config.yaml
n_layer: 16
d_model: 256
n_head: 4
n_kv_head: 4
head_dim: 64
d_mlp: 704
vocab_size: 512
activation: "swiglu"
norm: "rmsnorm"
norm_place: "pre"
norm_eps: 1e-05
positions: "rope"
rope_base: 10000.0
rope_fraction: 1.0
qk_norm: true
attn_scale: 0.125
bias: "none"
tie_embeddings: false
parallel_block: false
init: "uniform"
init_std_qkv: 0.0288
init_std_o: 0.00509
init_std_up: 0.0288
init_std_down: 0.00307
optimizer: "muon_variant"
lr: 0.00781
beta1: 0.93
weight_decay: 0.0079
lr_head: 0.00598
warmup_steps: 0
schedule: "wsd"
decay_fraction: 0.915
decay_shape: "linear"
final_lr_fraction: 0.0
batch_tokens: 32768
seq_len: 512
doc_mask: true
train_tokens: 474000000
steps: 14466
dataset: "wikipedia_en"
Each number is 128 + 24 x the weight over its row's rms, rounded and kept within 0 to 255. Layers, rows and columns count from 0. Numbers have three digits each. The size before them is the row's rms in percent of the matrix's.

# o: layer 4 attention output (transposed), 256x256, rms 0.11, rows 245-255, columns 128-255
# v: layer 4 attention value, 256x256, rms 0.128, rows 246-255, columns 128-255
# gate: layer 4 MLP gate, 704x256, rms 0.151, rows 0-27, columns 128-255
# up: layer 4 MLP up, 704x256, rms 0.155, rows 0-27, columns 128-255
# down: layer 4 MLP down (transposed), 704x256, rms 0.0856, rows 0-27, columns 128-255
o245 102:121113128112118100131176072103105144145123088144120158085140130126108093141129091133123096129173169073120157096125104125135136124114136140130128128105163106118142169184125126112074108142181114130123102121120137156115116161104158078116130135095118122095101188104126088153151109105159095128147154103108112123142144118129094088141127107097093124104137139112162139126150155160177158085142
v246 104:172125109130121129086135091113096171089150101125118098152166090157094156157149126119100144147086134132154174118141116160123132155130129115134119150118122120132102126082098106116138131136129109123128132105127114142135153111133121108131122087125169129118072142110136134097135129104189125100077114128156124136126108106134070128123104130160141132112149118136106107103140133132120119138139
o246 094:111104109188112078161108153111104145127136146087162125078095127127146142133120140117103094109113110154106121096133155099144109155139125183145134108143122121088139085137117153131148144131127086101143169164160153159124111133164148133129100116149123125122146107107123105177120160142128095101137117111129110120121150136163117144128076160094141178127178161120102124128176125108109124103155
v247 104:137151128116097141127146123138158117075175142148135124132099135177127142117156132162118107163112099130123125098109108142141127174149147114121189151168135101169118103111130135167075128154189128147098120117164105120119163097118142111110118154202171142127183107116114138109137145162115144100119113124165163095124143099172108115132100131136089143146153123144147128160125131096131163161155
o247 095:141149161122139115143105122108098152132104116119156097141107056077151112165140144119127111089115088158101102151087139116112161118102080121148125115116151147142144151163137118119126166108110127111122131136136155173127101131182132137096140090095101119123115169111133106157106127120142119117131081163103097137140134182090137132150117133126144120113088149153115133100127120144105125096153
v248 109:149127121121137169137147119097159100102125134106133144093125105111115097129138144133094093176087133107138104138136131154168131125133091142137169130145123117104134183086081147121105117129150128144097087142106122113092113109134117084124103123128096101179130151136135127169149151121173118097143079123080093074135162114145095140121136158107135139164110114156141125124108088151108077103134
o248 101:160161117115159126116116143126129118153145113119159106118156086109167117127112157145129144126104137128089130179130165095149123127110158139140126152123152129179106113143122144122110135097120132168106106154130152157109133173150177138138124095136145143067110113149150153122101123110087123114098146111118118166099153171111085142113115103176098116122110185123154110138150156150117190128147
v249 103:087144123136115127095133119136173168122137100149133188140149195116132143074136104129126156126134149130083123107099135143154146133165092129147150138104159174135107104101146135147118153115120138098146117081135099156085130156111134120132168129124107113111130127111142103142155126162102119146134158135136121154067146123120158110122122130110088103112147145130123139142130145109125122169170
o249 094:180111091126120117138117138185072147111102140118171109140115165136113115152117154060146114149143098182118095122097102176122135129095158126145165078084112105098131096162121096121131163161141115107139123159107158119144133145133135136135114132120176110157128125159100119110108142075178192159110124161112130115163143101111158148119162134139162112174126157100152109138125111121140137111143
v250 106:116130143122145137125148131154173168130090126180099143119146110148134124112149129161127100099121100108161112130124123139103106119113144109117142181101144089123126160088111150160106121121120132134115137127082128126114127119117160131130128121170087138092139082107119163128147084134083140112180150104090108097109137138128084152163161125145132155138147161128137096139111178119086126116121
o250 098:110143121082136134166159140128144101130086095142117142127130153154153130137191126103113137153129100108118097120129130115149140101079146098140093107182113108126127115133125151107180129142124109124102137079220137145154104116122122112127135134120130119143131148105128127102105131160150141193139104123120102135115130149151174139122086178121112119122126125139128161086142099116119136150163
v251 110:154148136091146115130160149164126122141142121143150142164114135108117107115171103090096085166120135093121111117104132162136136108119097080158136122176129117124130140126124105076137114141162131146108097139126090121089146176144110180096119139140142098092130153134115099150120085146152136129133151147107114120124149142104131149175113118138105113139115151123103104118116163171103157124123
o251 097:128085140139126136102090131122126184120125112147127109137112133125127140143133160182147139116134104148178131177164144135119142140116157155121177167115115127171119079104148133155133107148109093141157178130128137123176141120127138104147091136123118158147109152109146119132133160136112147184150112113144086129126124130139099075150148110139125104122122160139106114123139066083097110143119
v252 106:108151104083120131158114159126165115188102114071112110141136132112152143115108111107125113187132128126177101134124065125130069157129145118153147178107117144161159124152126070097133127122163116085123131147111107096131159100147127114101172115112141108119118160136131142107136141148139129120125101155147121129122114164096129191174130123119090135122135125165131086141119155127128125097132
o252 096:112103113150141154085124115149155144110116120129138133143081152146165152098145141131143055135123154150162184152165128135130162157140143136169098134127118128120106082112142099145074121162133144122125156138139092102105107132135127158158131120122107142111142076117151164114154129117091119182098124095180104145141155158122154082149138103148117123131130149088121142141118094152096123146113
v253 099:125123125112134147119133142103120145101129075125121156135100144170139120133105156093159090134121126167141110133147135127118123164109119131141121111125114150147090130126122107106217075126119125165098091118134150132140131126114164136134135146127110151114133110097141124156081074108110172136131130085067149119146146110117131101122124180135121143089103095138088088140137099125110141134087
o253 096:181123101142118111158085139155106104114143125107099094104130098146092136112139129121111132126115100191098144124095135104143108098164185138119119169123144126139162114155112126105079164107108111118132116147135126107160151117129089161116122091137128153127156120164083095117128099142112132125111146105149081171134121144171084156100136129140116127165138144115124177123112152124123155145148
v254 107:137155048117131088153101137135150134116122091142141155152092108106120106145136159095140067101122182089157164144132099111145113131143119104114171118126149113136156155118120093135116107150103131119143179206123099104158120114115162148125128181140124127098134144140102137100146136119142128138110148178145148103147102132098128166124136137114137097117146104108082150148115137132127138104173
o254 097:113111141128147145082093137114123127150102130131154124126128129147136186114181115169108137129160124105141151132137108132130140122105156127138125163149116137124118139128108120140165145092112118105127121072114100128166155133112113134081128150129114140165118085102143147133099162101122123130108160065150138104088131133116096146134159130107096144118116158098151117106116131132120112136146
v255 098:149177085104100135143123138135151131148092163085125115140094142088078063156170171148142102148124150135154121109137150073154139098125107133120152115129169105172148144116152121146159107152145140094131164120098111164122076117156127167140116100140124145156163140143135134126152138087117145078148122133125136109139099113108181153112158121155137138098134113111120094113103115121175135125143
o255 089:097127135175144132114103139155135122119133120169190132155154143151141150078122136136142109119106103113150124115154124135113090069102119138121114114129155142113115171135089100078096115115107112135132061112128124148131114087132094112149117139119115156104123130138147103130148128104142165120122126081110156114155125222096107174172115127104110167136088132145152174108158110124093112129123
gate0 104:148093128131123160135152121090109147130114143112159132094102049129142138181082153171145133142129127095115115168146139076149112131115130095147099138139116110131130120140175088149172109118113171141092138193114141148114115107123149154090138109141173111097118167113180079170182129117124111121128139107094126097139131130155086119164120156128146139135155130124119119129099129085139145115130
up0 105:134139099146095152142109134173102143116148181125148169129143085111121140134161123106097124103120135123104122104140135163118121098084123159158154189118148130125119120169162135152137130120176132137108131139133143076151151125115124114139110126113120166150074176109130120114103159166166121144134080090071111133174126136135104126146139143094135093143155108139154168166111122110140089117143
down0 102:138139106091106144136130139114117119096133097100138140107166121121131134111127122114152100174112119136098127119111134108123155102138159134123137101128127115148105144113113155146063135158117106121116070129119139143137112124120136142156109122127090098171148076127110115120187123145115143109155161153134158115070126108120132138093112131179123124096120142133121145116123130135163132159121
gate1 103:131138127125117158137128111097120165177177140163124139161109150096126112106167107128171134155145129112123109147137061090170089122098121102136156095090094123161172154144118114137122149138155104134115115145123117139118114113144151147126111148137141120125098135117160154153127146118131180167162175146119127147092153102085125124154121121168128090143137148110148105159127177158109161101133
up1 097:151107147120143143143080177136110114097109105117136103133123171112126084142160128173075110139126098114147160122117108128139120124099153145145177148131114095088125119157105123125165115117132133122111119139125183063106161152100090145125092125125145095154118143111147107123125130126145088155135170127136094116152127091127159154139110154122072180128119124130122143142113107150109151162127
down1 098:133109153131129097120109163104113120121121174108137165161106127158103141123097152108112135134135102105153152117123067077145109123111133102155098142117145125097110124107133162078186128110093092122157127102133122138104133105121133096111110153179124150190128135156133082115120112125145102126140108123151154124114103109124154109118137100114076148126114157159111125133131176154147116117117
gate2 101:146139093119139115129140131155126138116126145153115131137147116120149138087153121125119111123107134124128123147120126170122093114125099120103136116124128155131119142147116116145109093149120133125095164142146149127141123113137130087065078156094128134129144102111121144180116155118076113097125091116119135163116132151139126118148103157112153124095144144101124170075109121140099099109131
up2 103:152178133131125134136149147143143154134139121127174133097150173122132095152167071127127149134132117142179115135095143119142102086101149092125114069087163141116113134088138132146081133132108151135095167102135112157142087112128124150130113133128119124112150122109125153100144157138144157139107112132109194148152123114107128131147145138168140116153164091110117121097175119091145088160093
down2 102:107121171135117151097124115170139129173128175109148138132118174088098152160113147108173151138187133135097124115115164130105182125137134177112072178182165117138100123136113158125147137135157100155160118129123120110111111120152158114167140088130120155133152125143095091168124136162113129145133111119120127142156080132125093116136120120141115123109103084168174173145124113135132118104128
gate3 105:117154123153129095144131144163142203140085124143121105072152108107167133160121115145199118159152048107131139094167097130126124135117125141132097134089146170139119136142144140124124128143098146078115113139163104097159128150129129129108147099122135118107093120140157150104135143152134121141128137101119120074122160162117136108147112144131146123113138140091152137146122156096094122178132
up3 104:160110155139148133115115129160125109146160141136131149113122126158130135111111126131107098137122151113133113155119174165097141166137130126093098157116069111133121156137091145128112143109155117140138147186116182112111106105125142122143172157121101105142116117105124117153110101159138140113117126162127155128103130080136181144157145156179152125108137087152115076137091089149125128154092
down3 105:108117172144126155100120114100101148144100131110134105143122060112133111092131119100164145119096103095108188173138132133116159138124123139154135160121112117143176135156110088172132113143096119120121125122120144132128113103120133129133141130110155087133152136140131155120133147105104098117173149127138079160137119116096122105133138126131136118142147115146147154133145133122114084164126
gate4 097:111133107098128148153126183109171090149144173121159152146095128120106100128116183137096137122148177127096145100087116129134127160096121135130113161109133098125119156170123128105083133108132103128093102182117070106129136119132100108148088174123127152125097165144131102093139113128126136131094112110102102113140114122137115124140178119120111152140128140163141128148141098100116134088129
up4 099:133148137122127134171124062100113129150134136127153130165119139088184134102116090064100088099103102113102143089127138122158148125132129143118111135141113180140146130116128128129128107134113155112131126138146148122167125048144079140117145092067111101141102131139081137126131171164100164123120113136095137120174142115166104168120144171101096146119165156147116156156134133117098113119129
down4 096:177133137156168128112129145115172170188104099126166133139124168121156126090122119116100156166163118126136081112116097148135186182148161118119142146119083142141148126114142131082108097121120106074096124112110109148122101093090138154185117129139114116166131150111117148117117110111149080139140085098123129157104139134125156130088097120116117100114095103146121127130157180125149154149142
gate5 104:117140121148130176131118135144135149147139138126130089086121142131165124090148162134137150102118119132160106138131162123132115170153093125092077104113103135105093153155130132096151154111125133067070121153144126115140177055147174119139158152073135110077140118166147145107150158147156126143134152133140134157143089132145113146091118112097163144100127129116124110124131124121167118146135
up5 098:083169113142109130128124087113139105158157124113145134106139136117064138155155122149126152101152106114144166146127082115143133144153142084099134154109121141145155066143117141175136137167099159159147083101134107111138093157153111162122103128126111140161117140141091137174112108125134106161116161155128100163174154167116135129099125136132136138145142148128124124180120088136121159171104
down5 103:136139151113134129118149112135120134107111148109124135124131152157162130139167105141121135138124121149121138095133141084091133130142139094127142133159131083153152082083155080181127147135163142142129084161136143112121115143133155108075168190152096176087105142153124160143126116099126114119112128075126107114171117119121099142171128105130107098155129092177136108130102109126123111131127
gate6 096:100129116142133150165146146150130145097104141141120113180162108116141163136128144139130156165108144135099121124139168097122134176116106122144090140141141142130135147166098097126104114149114135161110151106156152134145105122101159091138157167065177121140133124166120148111111135126128153165123122121197079109124119118106142106135160102116111167119154139096154100114132098132188148121117
up6 098:124175135072115181126104129132157144131114082063113137129107135116127142173139117109149115118165151103121157122137105123128143137154131138152147109206086111170097113171151123069117149169133087134171129146136106133098145111122131161143133145128132122115168103120137104128130124116158121134116137100148181117120121124141111155112136085098116162132139092109131118103133157086129139117121
down6 100:153165150152100131111108110156126101101123147140146097135128110146122081133108121098158153149147143136121133137106158168124110124131169110117184148146147113138126154155082163103104086117151130146147151100131110131131115126144125084145132172127136093115095109094131122119123113140144125102146121146108097162128135137171104132142126127173128187119150174102089155128165141089101150141128
gate7 102:120131106150101148142148128126142091096130133120128117182118138134138161159131126164106137100155152133113169103136152126183143121148114115105121094114124117167127105100147134158144121148128137123158122127124096097185148111122107161150121117095119135161169180129136123151114140145139104128136113150093114167143165120121150140101087064173083139141100141145138105140127085097137102134169
up7 105:112084139113104124100154146121162164119097123129135132136131116143153121144134137144061132133109134130106121160118141121151112118115119133116083147082146169091119130139139157120109149084154104163132133149132065128128165123113127119081148101083085143125108091104124127168135098108124124104161117177091156156109081149130128158129140136119105081116098123092095124158143119125104140123071
down7 104:142125142105147138147119132136127140133143118103169142125104153126162124140126118150075149120124164134152075151147160156158092131131112134128124127132144117157131107125099123077146087145139124099094140117117140142137132139088138131154124142117099138144116134113136060115146156131100128138109079158112196195134133143124097163094116161152125140153088082126118127092120132097125152135080
gate8 096:125141105134115104179161122130175105123098142094129118143149113122125146134114137115151121133173149156155166137093141074129116126132140156130176112108131117088115144159160100123104155148103140155123146143144145127123120145090120116168144060107173110131124111107147116121138154137161120083139139125130143138144097112117102162109102092175125104133098141145133106159109129130109134072157
up8 101:124103164156148139097137106162141173146155110123176111100117123123127153142171110109176098151123126124132131129143115130112147099134114182094107119151105136125143095080133111116131140150152180154112125111157098135137132119137135177130156133121091096134067110115137112112122132160109119096106130135111154122104115133111164130126143108106074110102164166116129105148120155140150135116159
down8 103:172125157156111097123167121118143132113162155079152093088122111106163090159186137145152112101095159173136138124126151117124136135146109146127143145127118125156128135098154117143104148148128130136104108118148120114165127131158110101166115098092129152144124065121165127115110148121132151164128105147147084158150152157123139173129094137159085142133150112169164107133132099108138111116132
gate9 103:145112115115144101149134138136132104122111110132137114151154084152153142092144102145141127098155138130137124119117099126091153149154118114126155109148150107147161138108079137088122118120133120125076123186131086141119112154115102140122114148107137071052096099132108148126146094124081132124137157122116087139136096183140095132093102131111106092125119143154123142143164137141100136128171
up9 102:152154131149114141118134106149117153126143115142088111112158133147144118155106123147158136127102131074161067136131126123154171107144115120126093090107105092128125131168137189156170115107139125141105107105125092152149137112101139136088126165110132129157135140104151125131185135138161151134153156136143153118134142134161140119094168112088162134157122056151118117115109118173158166124099
down9 102:102110139151124130110167116133124138115115101145150126088171125104130120143129179149138142108113176151119106134149116134100151143103130101144149164126136095127149121103093128193157125151134093148106113152117082183140118114120112105211126133131119109093164100111133126152164162112077176114135104157071099112115091123076166118095108152121131154121066137110162126096179150142173144166153
gate10 099:145111158135128142142107122145151154126126108175106166169134075129104179092131148197165137115118127144146151145135143168150074129127131139123114118136135144169117151114076121120092148107126139103134101100131116146134098133124112118112146130105150142128098145119127118145172138133159159152150122082110158124114140180079146162130096128076084162136116151129140136144117088147136134116132
up10 098:143168166086131097101125152132152146092127151141105143147151147111131147072166136109114105147093149132157148127153171109120141102164174103098177111107164135111119109158153132146071117155154135094101167131153094119153130131127131117110143137125133170122123130107088095143103104089128134113099146102091123150118172130144150104135121169121148130155118117131112155130093067105125139132167
down10 096:130111148120124175135098173111159133103112109092144103098124148122100186107116136134107064127154099161105131128130131106177151152127119158161127098120115100148096111131151125118134163132124095127150142155153142097118134114149140124137133089097116141160132101125087061096164089138120138117134115163094142146126172122108158105136163129035113143164155134157110147114110146112116161116143
gate11 103:110098153101118106116110128132162128115109110150106123106143156122100136105143145146114161057186162136131101079128101118119134159113116122108176114124112116121084152108120121112129126075139109119161110089120147157094119155155124171127152115129124166111150114155158095121083072087168148139125121111133146142119116168151140099106175133144158138109132126149159119141110157145110107099111
up11 108:159084162123108111110152128137116131150149146111149115151172133099113111132106148103146127114168085088144140149136164146092140164049122140117041098117143128105091107128121100138119138136116129155113099149134102112116123128131172132125146106149125132136161109169099117117129134144126154115086185123165134157093087146159119118157098122128153126126132115108129095125154117098112147136120
down11 106:125131119166130137139114108130133091105108098142151142162110083126161154119125140123144138133150143142120181151123150138118135125102071120137115107129094106122085136135109101132137164125126176134161088135111101127121169069129091185136141109157131174168125100143114134132123084124151121163101171089101109154135120100131128136094129086106150142133113184155156108145121118109111098132165
gate12 101:117133159107133105097137103084132136096153095140114082094132136121171153118145133122170129088108155148101087136113156090144135108120142129128191128162129122151116123092141132114122124127146105116107093096110086141091108142122141097120104089114139122102081096118109160147150082094123088156144096105086116145167147128150125149150152127137112140108116167126143125099126168146133145119140
up12 102:124121114094133075126136070130164162127093117135122150136104090120137164105123132100190178121122125108107112091179133136161112120168099129117138149093146151154110102153121140126165138126131111146122114124156097110123114088093176084119121113127115138133156123097117144149127107133167115111143096157090122138151157093114128137132124122154148111124146112117142099103183152131134134134149
down12 103:172104109153136117140141123137142153149114109165115098116116134139126060109128131139161125146127122166187112130125091142129143119157135143110175137124137105116094153163121143138092128125167142136109139098146135200112119083137155086132134116102102083114135116129142138115127108112123139164179111105105127150139113121131171156119103105129143154142107134145140070110101131135123118150115
gate13 101:144148150129142142153134172119151087105094099142106134151138120112172127114112145144134135128099109157140124146138135134180101157120106140063162151166145106168133154119140100171123172137129077102129131131182148092146139172121113177097121070101141137145132119125136115132122117098123115106158112148131117138128108148150137085132155137143137129157126142139135173128126121147116126141148
up13 100:083097159123113098122116134133138143126136132127090130165169167091139127148120129130160142120114123167131131135155120118150131105100118106139141106093125120159160149108133146134121160181129169078127151169134136099165128154088137120112136149103156132084159149134104137099156127132105140111168064108091109128150110088106154065133168136081159127125164106137110181115144135162147120119113
down13 100:107147106136143159141117111197180110109120103090106128068179112131180128119137140113169177082123108161140134142143126133092162113111136084123125094130153145163150097115118154115079124148108093148137148126127132154118150127122083113114125120144123099114137163124116168144143160177131103110138116101133112147114132097124106142140107101154125079149088131135162132118092125113148135141108
gate14 099:141138125155140088132134132162111132192108112142138093105146112192111121149133117137080169153144155166116128133116119107124109135108123146126146122127126181124106088125134105117122117101145157147126127143172098115122146132161140109114099091125114115170129122105101125097135127096151133133113171151165089090110130121148135167133104109085148124142114092127108167106129154159144065106152
up14 100:165136166168139103131127098151066059163084111117097166152143110126198158161129107127128137110119104110157160110135114129130132120107119145129147172155107142137140072145164117128140140137116159079135109115126140107132122163140110130130117164150104146124165131143116117129125112108106140104125106165125123143167128143165161120081101118154099114129159139173144142132159110113117084105166
down14 102:120131121101178112111134100109088113143101166120109103107122119119109118151145146145087149104102120170110116117157122075116142095114156108101111163165134144087128152148130135120156145113136134096142143120097098128166154090136101096155155132074159139135150102135137122120114158121106158146148122101184140148104137134135095121172152179175149126151144082136159105129115144143116101112116
gate15 094:144143171131131145152119125130117094149159159152152164157161168104117141123125142131141086144098145116159105109164132098154128101146109098136134127155143085111103127106120116122162118090113146123145134133129107082152114151068122124132140128131158139099118112131162157113078086079117121132176142070121075130107123137152105161111088138109122126133114102136124103119096148122119141120144
up15 101:128110164146118144144132134146155118137150112132154084147100168110122069119106076139127110147108130105091111176158135122126098112146114118139082080143142095142137122139152123103125092159137089122164168165149092133155147142146143142160130109156166123132095098153156160095090125125146132121126162084129072156109205178134152109139116170136112141100083143129137137122076167132107119108097
down15 097:162139122164092115127101131133173116150159117079143163098136167130140116119149134143134122090141145076076113094082151119127114128177131131137134136145110150140138135089136141132099103122103135167128101156152078121137101109149092122181158191145113178109125137148138102121157114115154173127139140141088085145094100155148094122137121140181140102095147117135131096090099170132137126123121
gate16 103:127152145126135133166089143155145138153119183183086149112105137149178130153105122143099136155162157117097157155144101159139113105066124128110128065154168112140083155075147120126174123137165141110134145143098124147145128120132100118149157115139151094092123106147168160109125127170149154130150141110120158148107141134120134151128112164138137127133115120105111146089117146093097151136117
up16 103:126153134117167123095143140137146145131117170168119113146124154121112145137111121133124097168142122090159129124122145111132107120110113115142151132176120101117150176111128178132144121099128156160121121136112125165138136142148132138092183162087107115129115141127109120105132156142131100151111123123118140109125162095112137104151156121142141132133139078126095151106119163132126135138123
down16 099:090135088113143156125110127146167116134148183134133144090088195124115107138159119149153104181101093120127100130141122109130109157157137096137106138141127135132150134174139124149145108105121145136109155104128111102093125123132150109118154109135122116094077119111145159104114143114133177152109108126106151141137058118101117138190094161137124127131128138170116146133090131125100171150154
gate17 103:149128143117163142146100103122150147123141102098105135143112173133146159096100165110129161106147179159129141171109164163154149127088136145115073117116131135092132133139101147135144103128150084144109149119105127137141098154110104125164113141172144116112087151127115106160159146167128116133191129099095127149080097152125079113178103166077094106119146089137091130133112144104133109092095
up17 102:118086138146067133122157113157124089132147123114129135139141138118111110095130157136104169138163063114098144124122103152117125110122159123155119130120137165125178118097138132121099137140133132128132125159118117145137147104152113093123088105143135111143118114113159102154091133079120137144078149129141116135147052100122142127117109143126156172117097152162140131125148150152091133125129
down17 103:088171148146083118110137105144145124123136148136159141125112136130151126179128151181081134105080167150162115109114091100097123123165095107152152125093101185126142137160124151123122100159148144146103139145112109100117137117182152158125148200126132103123148125140126142128142160109134134078140123106118132142135125131101122087172129103149120124107165125167078126164121137140131107079121
gate18 098:132109090141142130162149111116116142123139155140040137096097101120115162139113129152130091128104147128127137096156150156096141134139107102126113123140113151128160120150143153114118104111085135146146142120121121145158115098097143119137112138133056156132143111135130082114159120132138120104110094130096112142097105106178145111154110121136085105079124122129133123119163133138099115123161
up18 099:123096120163103137124117170136111164122111112160100171127102107135099117127131133130120123166142155130118119163090115099154108127180106119129137153145119133160143181124119107117148163114167120119122093155139122109136113100173103085157132157090172117135125148115118149151130083177089131120094121136126101158115154175094118118130090082123165141086178154138104138130162154156167080135110
down18 098:155139131103137122128143157141128158141182155087096152180151145131140150128112119103142127110174076112127130095120175144162094120136114142101141099110114148132123109138150102104117099157121114135111129128120152142149129119129160144068108126136108129096121119100169163146124126106106105124099145144183170104089111125131107142174164124136133137127139095113120134145093128191169145153110
gate19 102:093105142128104144140159142104083105112136101099137094107116092150130132121159095168161155105085114087137114115124159145143163148117077136148171150126139097109170139126103185155079093129138118125159136170141149114140137149113110135164090137114115117121061113136128148155172118142162132093118134109046134157151125129157074089104108189127105067114132138163124124122121141107148169090096
up19 099:145150134143141125152131121107124093114169111111106126123076131084116170083143137135126080099152135126124161127088135147116134126158131122141135112121136112111130145099146149145140123109109137121182160147166128108128151127104098101106123144176144090164112132127097041127152161108149136186090154125142164152119100117151151094134135128114171114112078096139152149128133084115121117114152
down19 097:148154096120129149135134115085131116109116116076148133144150132156141164113150144076133098130127134089106162129152112178159084176140141148133117153139180136127097116084154144132159124105131118136134094095158100148141135148093192112117124101153110116182140151165160119145145149112155089100112141116143122138141135070152144134073170109124128158113093117104081178132109132115089114124140
gate20 097:086129119126115111074147089167116084093113078119110123123152147103124134109173129145091091130135104107128136167143178162101141116088142140126135110097111127123118129113113105166085134121139146136122149117115132135110131108110103113146151148124127103096089117071090105081116093152128128167164133135121138128155118089171084141150144123159122164170127141135129136157108125108105107111190
up20 098:119120129129166122133111136119124104070143131130140162154155121119143142136076157164097137200104123118126131144135164121156114148171152120089109147121115150141145135155147126142165147133158079139128106109077117133120140136155172146088132156108191110146133164132109145131179136116132132117134127137101121122092120153134127119141099115131149151119127128115136140111161147132122169118153
down20 095:123103093127185114123131093164130113140107131133076135120177139109097100136114121129134182126137124111141151130138109109099146151130172164136142154131093156103125137158136076115139134114144150127141111111181129143136133138159087119132110103069119118104119124153157139142131139128146121134094133117156100109146179164173138139179132152132165170118144133130137139146150145163125165129142
gate21 101:101148142141124118102124142119150145141117100098135134080098138098153134140112103078132161113110143150113089151096125164142141088130131134120138147083133139103148122148161129163139118176151079155139155140105142140104086121123123117112135135119122125151162082165122173144126119099161137145150096100098119130130105109118111162165144092166099097190124147094084134114099147126098123101134
up21 102:124142180124148118114162149148087139151098157124114143139155105163146147140143183145114148167133089134136121121093122135127117131138073104114129148128155115132134152109128094124145166122104152103106134128115141144112158107113146130145127160127148101110152124138103129113135139164122190127170114167101133142087087085143129142152149143120096103123119084165140135098122083100125164090160
down21 101:106160144108113107137095112106168173108161099101130111097114138081149180138141125129130169121148127103130167101106113146130172111147096138141093135130129154115135187118072082110113137156109124161163142152115148116101109112117097103078132097114103123117095146161196122120062173086097124114150147146132169143124118149139138165150139105122113140115120177132123099102144119155130121102134
gate22 099:097179135114145118135156090129132134166164098119119160123155166111161139133197128122125122124134096119104157111136139117118117156129138103076123136138086145100142095104122094106114150145167140103145095100143137093142128165159142130130132120148102107140134135131181160131107121140129138105128113071135149184130093103114089113158135133122137126102065168180120118146114135122171116133152
up22 103:092117100125163186161131152112163120130132112152148157087137081127105155145168128147115108172110165117126129163129130116111086102125162116129135106112145106157079103158119096128122091099143122082108118160163164134155118157116071158163098145124177146127153128128130177100078114150120121146118132114111113115143094139161137158134132125065127161162113121151128148137101143132091122143150
down22 099:091117164144105174154166119135110176125144102156122051138111151123118132146122114131123131102139133037155156154164128145104159116112123129103153126152163094119137104162121109157146106126176151126106126105144103099123129132097121117173156130136132100072114150145107105120121145149109098184173134139116192109150140127118146141149114124132100112115128088099155136146137082119114113107166
gate23 099:145145149140104127117131119123122151151092157139124103090168125083111121146123099109119130163107085104130129127127167115124126096156120111129152172121106098145153109142158119155121117086180094174113143140149131153084149154120148131108127089114082082143107157127175171112142109121128123068131119129110102123154185116101152132111120147137141139128185114108124132151130123099127084145129
up23 099:136114136132119140162181134126144104145139111101129121106145108213124109073117121122135162152170099097092144145152152155143120109171107099120119127127103148127175114108109142112092130124115114120088107153161117155102165113131093126134101152127119169151107129079123165142118130120083121115128160108159142180119142123140137177142140120102115124119093120128133144143091071142081110096138
down23 101:119173085163129148087133118177126114147141138165089124111172145152135123124122124086149137169111114144124141153168094094127127168095091149159111141130144110139156095116124145148136128132155132119149146115140086080086148122152154132127112155138152162135141091115087108127066142149103153103167163173141131124087157108157110123150083137162156113140103124101135134164140103133137131093089
gate24 102:114123169099152105149094117150110105157148098106144130139131084055114150096114090143090121128151135125112179143127096162124151157126086097158183104095123170120129119128163126099101132109134155128160092132141181096110152127136157128109125106131099112096147132174148147146112144146122079118119127122141146144108137135150112102078106163141128138136124147099120137174103151134091117147108
up24 103:138121118130103133137078132133141098144130104115117099120161116104160160157155123136126179143158094150172138111140065129146086116122115159161162093113136104130135139145073128105109127126166137115136118140138115128097113177103176139095106123169072131069112119130126163116157172151113104121114096129131156150153107100119128111131123116105141142103093121128085107119109118110126122106118
down24 102:128108118110155162103138182169123148136097149138135160147141175141118102164157107103141134120124107109106109135130135098120113135110117164123137103172130123128085141087128124151153153088086116145110115126115166130139124113151121132111115140146131143168145155085119123116112134147116109094116121152109095120101126152144126160140116134157091163142142102122171103078108101146154130089122
gate25 102:109077141113140119102104130176111102131089121156144100148116094117116148152128134071143078137133129104087145152118172096126069129127070072129155105117096138117143155121105142144124106126065118160144136112121105125151114158156142107143145103156138099112148119164182108082131115129098090135118123094097125118081132131129119098117106199147122111118133127119105145128158160145079119132130
up25 102:133133110110136109096103141113118121149103122114176121135140147113125141135124148101152124137104124114104163111158136159149136118151118125148124136127114106133186125105111102191104110110110142097076101097135137099127090130134114130113150111128137095097139122174119142079127151129137108124105124131145094138124099107157161101162113119089116094134097105140108098097136117106084122185147
down25 099:146153142113106135113128183140107135145125149120138131104079141162126105197081108164124125129140131117110157131129131115169164108107096098113152083147142124118143135164093137126174125164160143098166128137140112108141104096149109136146139114113143100149082138096111138115106155132127116137140114087112140131096166151138114190124155146138150121150151093051116075122142091102132101170117
gate26 097:141123154116157081137111138132112127093091173121127112122120119107133098147127172188099125166122154116120131126137129150163101112098090112151145150121118116126146151161132136094156149101132105163142131126119136122110127099152137151127151075136137148138166115089121115103152114159126155095150143092093111097128104127153115121132130179168131124108150109146102097094141170118106155143094
up26 096:128139141167119126145167062111145109127101091144148175110117104144113175196112142159168156087126127144182118112105166130127168134132157127120147139121089116104139161153091101124128129107117110133103125113123098181093097109119143115132132085143134137092121131156133160114108103106130127141129114116104117110168125103098119154149129130151154161130126132146140126106104142131131114122131
down26 097:152161116108138095172117082119125128151115102081083119180139120115124136119156164136100131191119096116094149089177149139156110139148133129140105124135119109128145121136145136113143125112084124133117107139128122114126137107101106149078103138140142119122135094164115152109101107146114144115101129061161163127139122134133125157086123134106116155109155130105137147135091138117074128121105
gate27 100:103115147076100156108127106110101093112146120072143127088162144148160115103111123142150135133162139148129138140124140098129163162102152103100091143104114127154155126140128135134119125111148115143109114125159086127163075118119142092164140114106113167122141152142069189191165105155120157100133141134119107127148186167139111150134106093105146155117114158121110140161157158144149125125153
up27 106:133160137153142106105159113124134165107103116149073130158117099148117125126141101150112112100125108142138165119153117164137075152131104149097155149128126152141116100156083095101135143135113148050126116101141118142139152145178091111119136179120122107119090136113132105096128142115150113107154139156122173094110094115074144155121159127129130132106122117178152112126107095131113143089109
down27 095:120093178153173132128153119118189132150136157076120145134132096130146162126142147150147144103155105079159136145120121094126143171093143162095122127142133155115125139130112138154121090133099155176112126089139124151152117130130143138065149107124106121132139117083109164112119085109164171170097121109090157079080148148109093133109123138128140128128124115122136124133122147119137094111084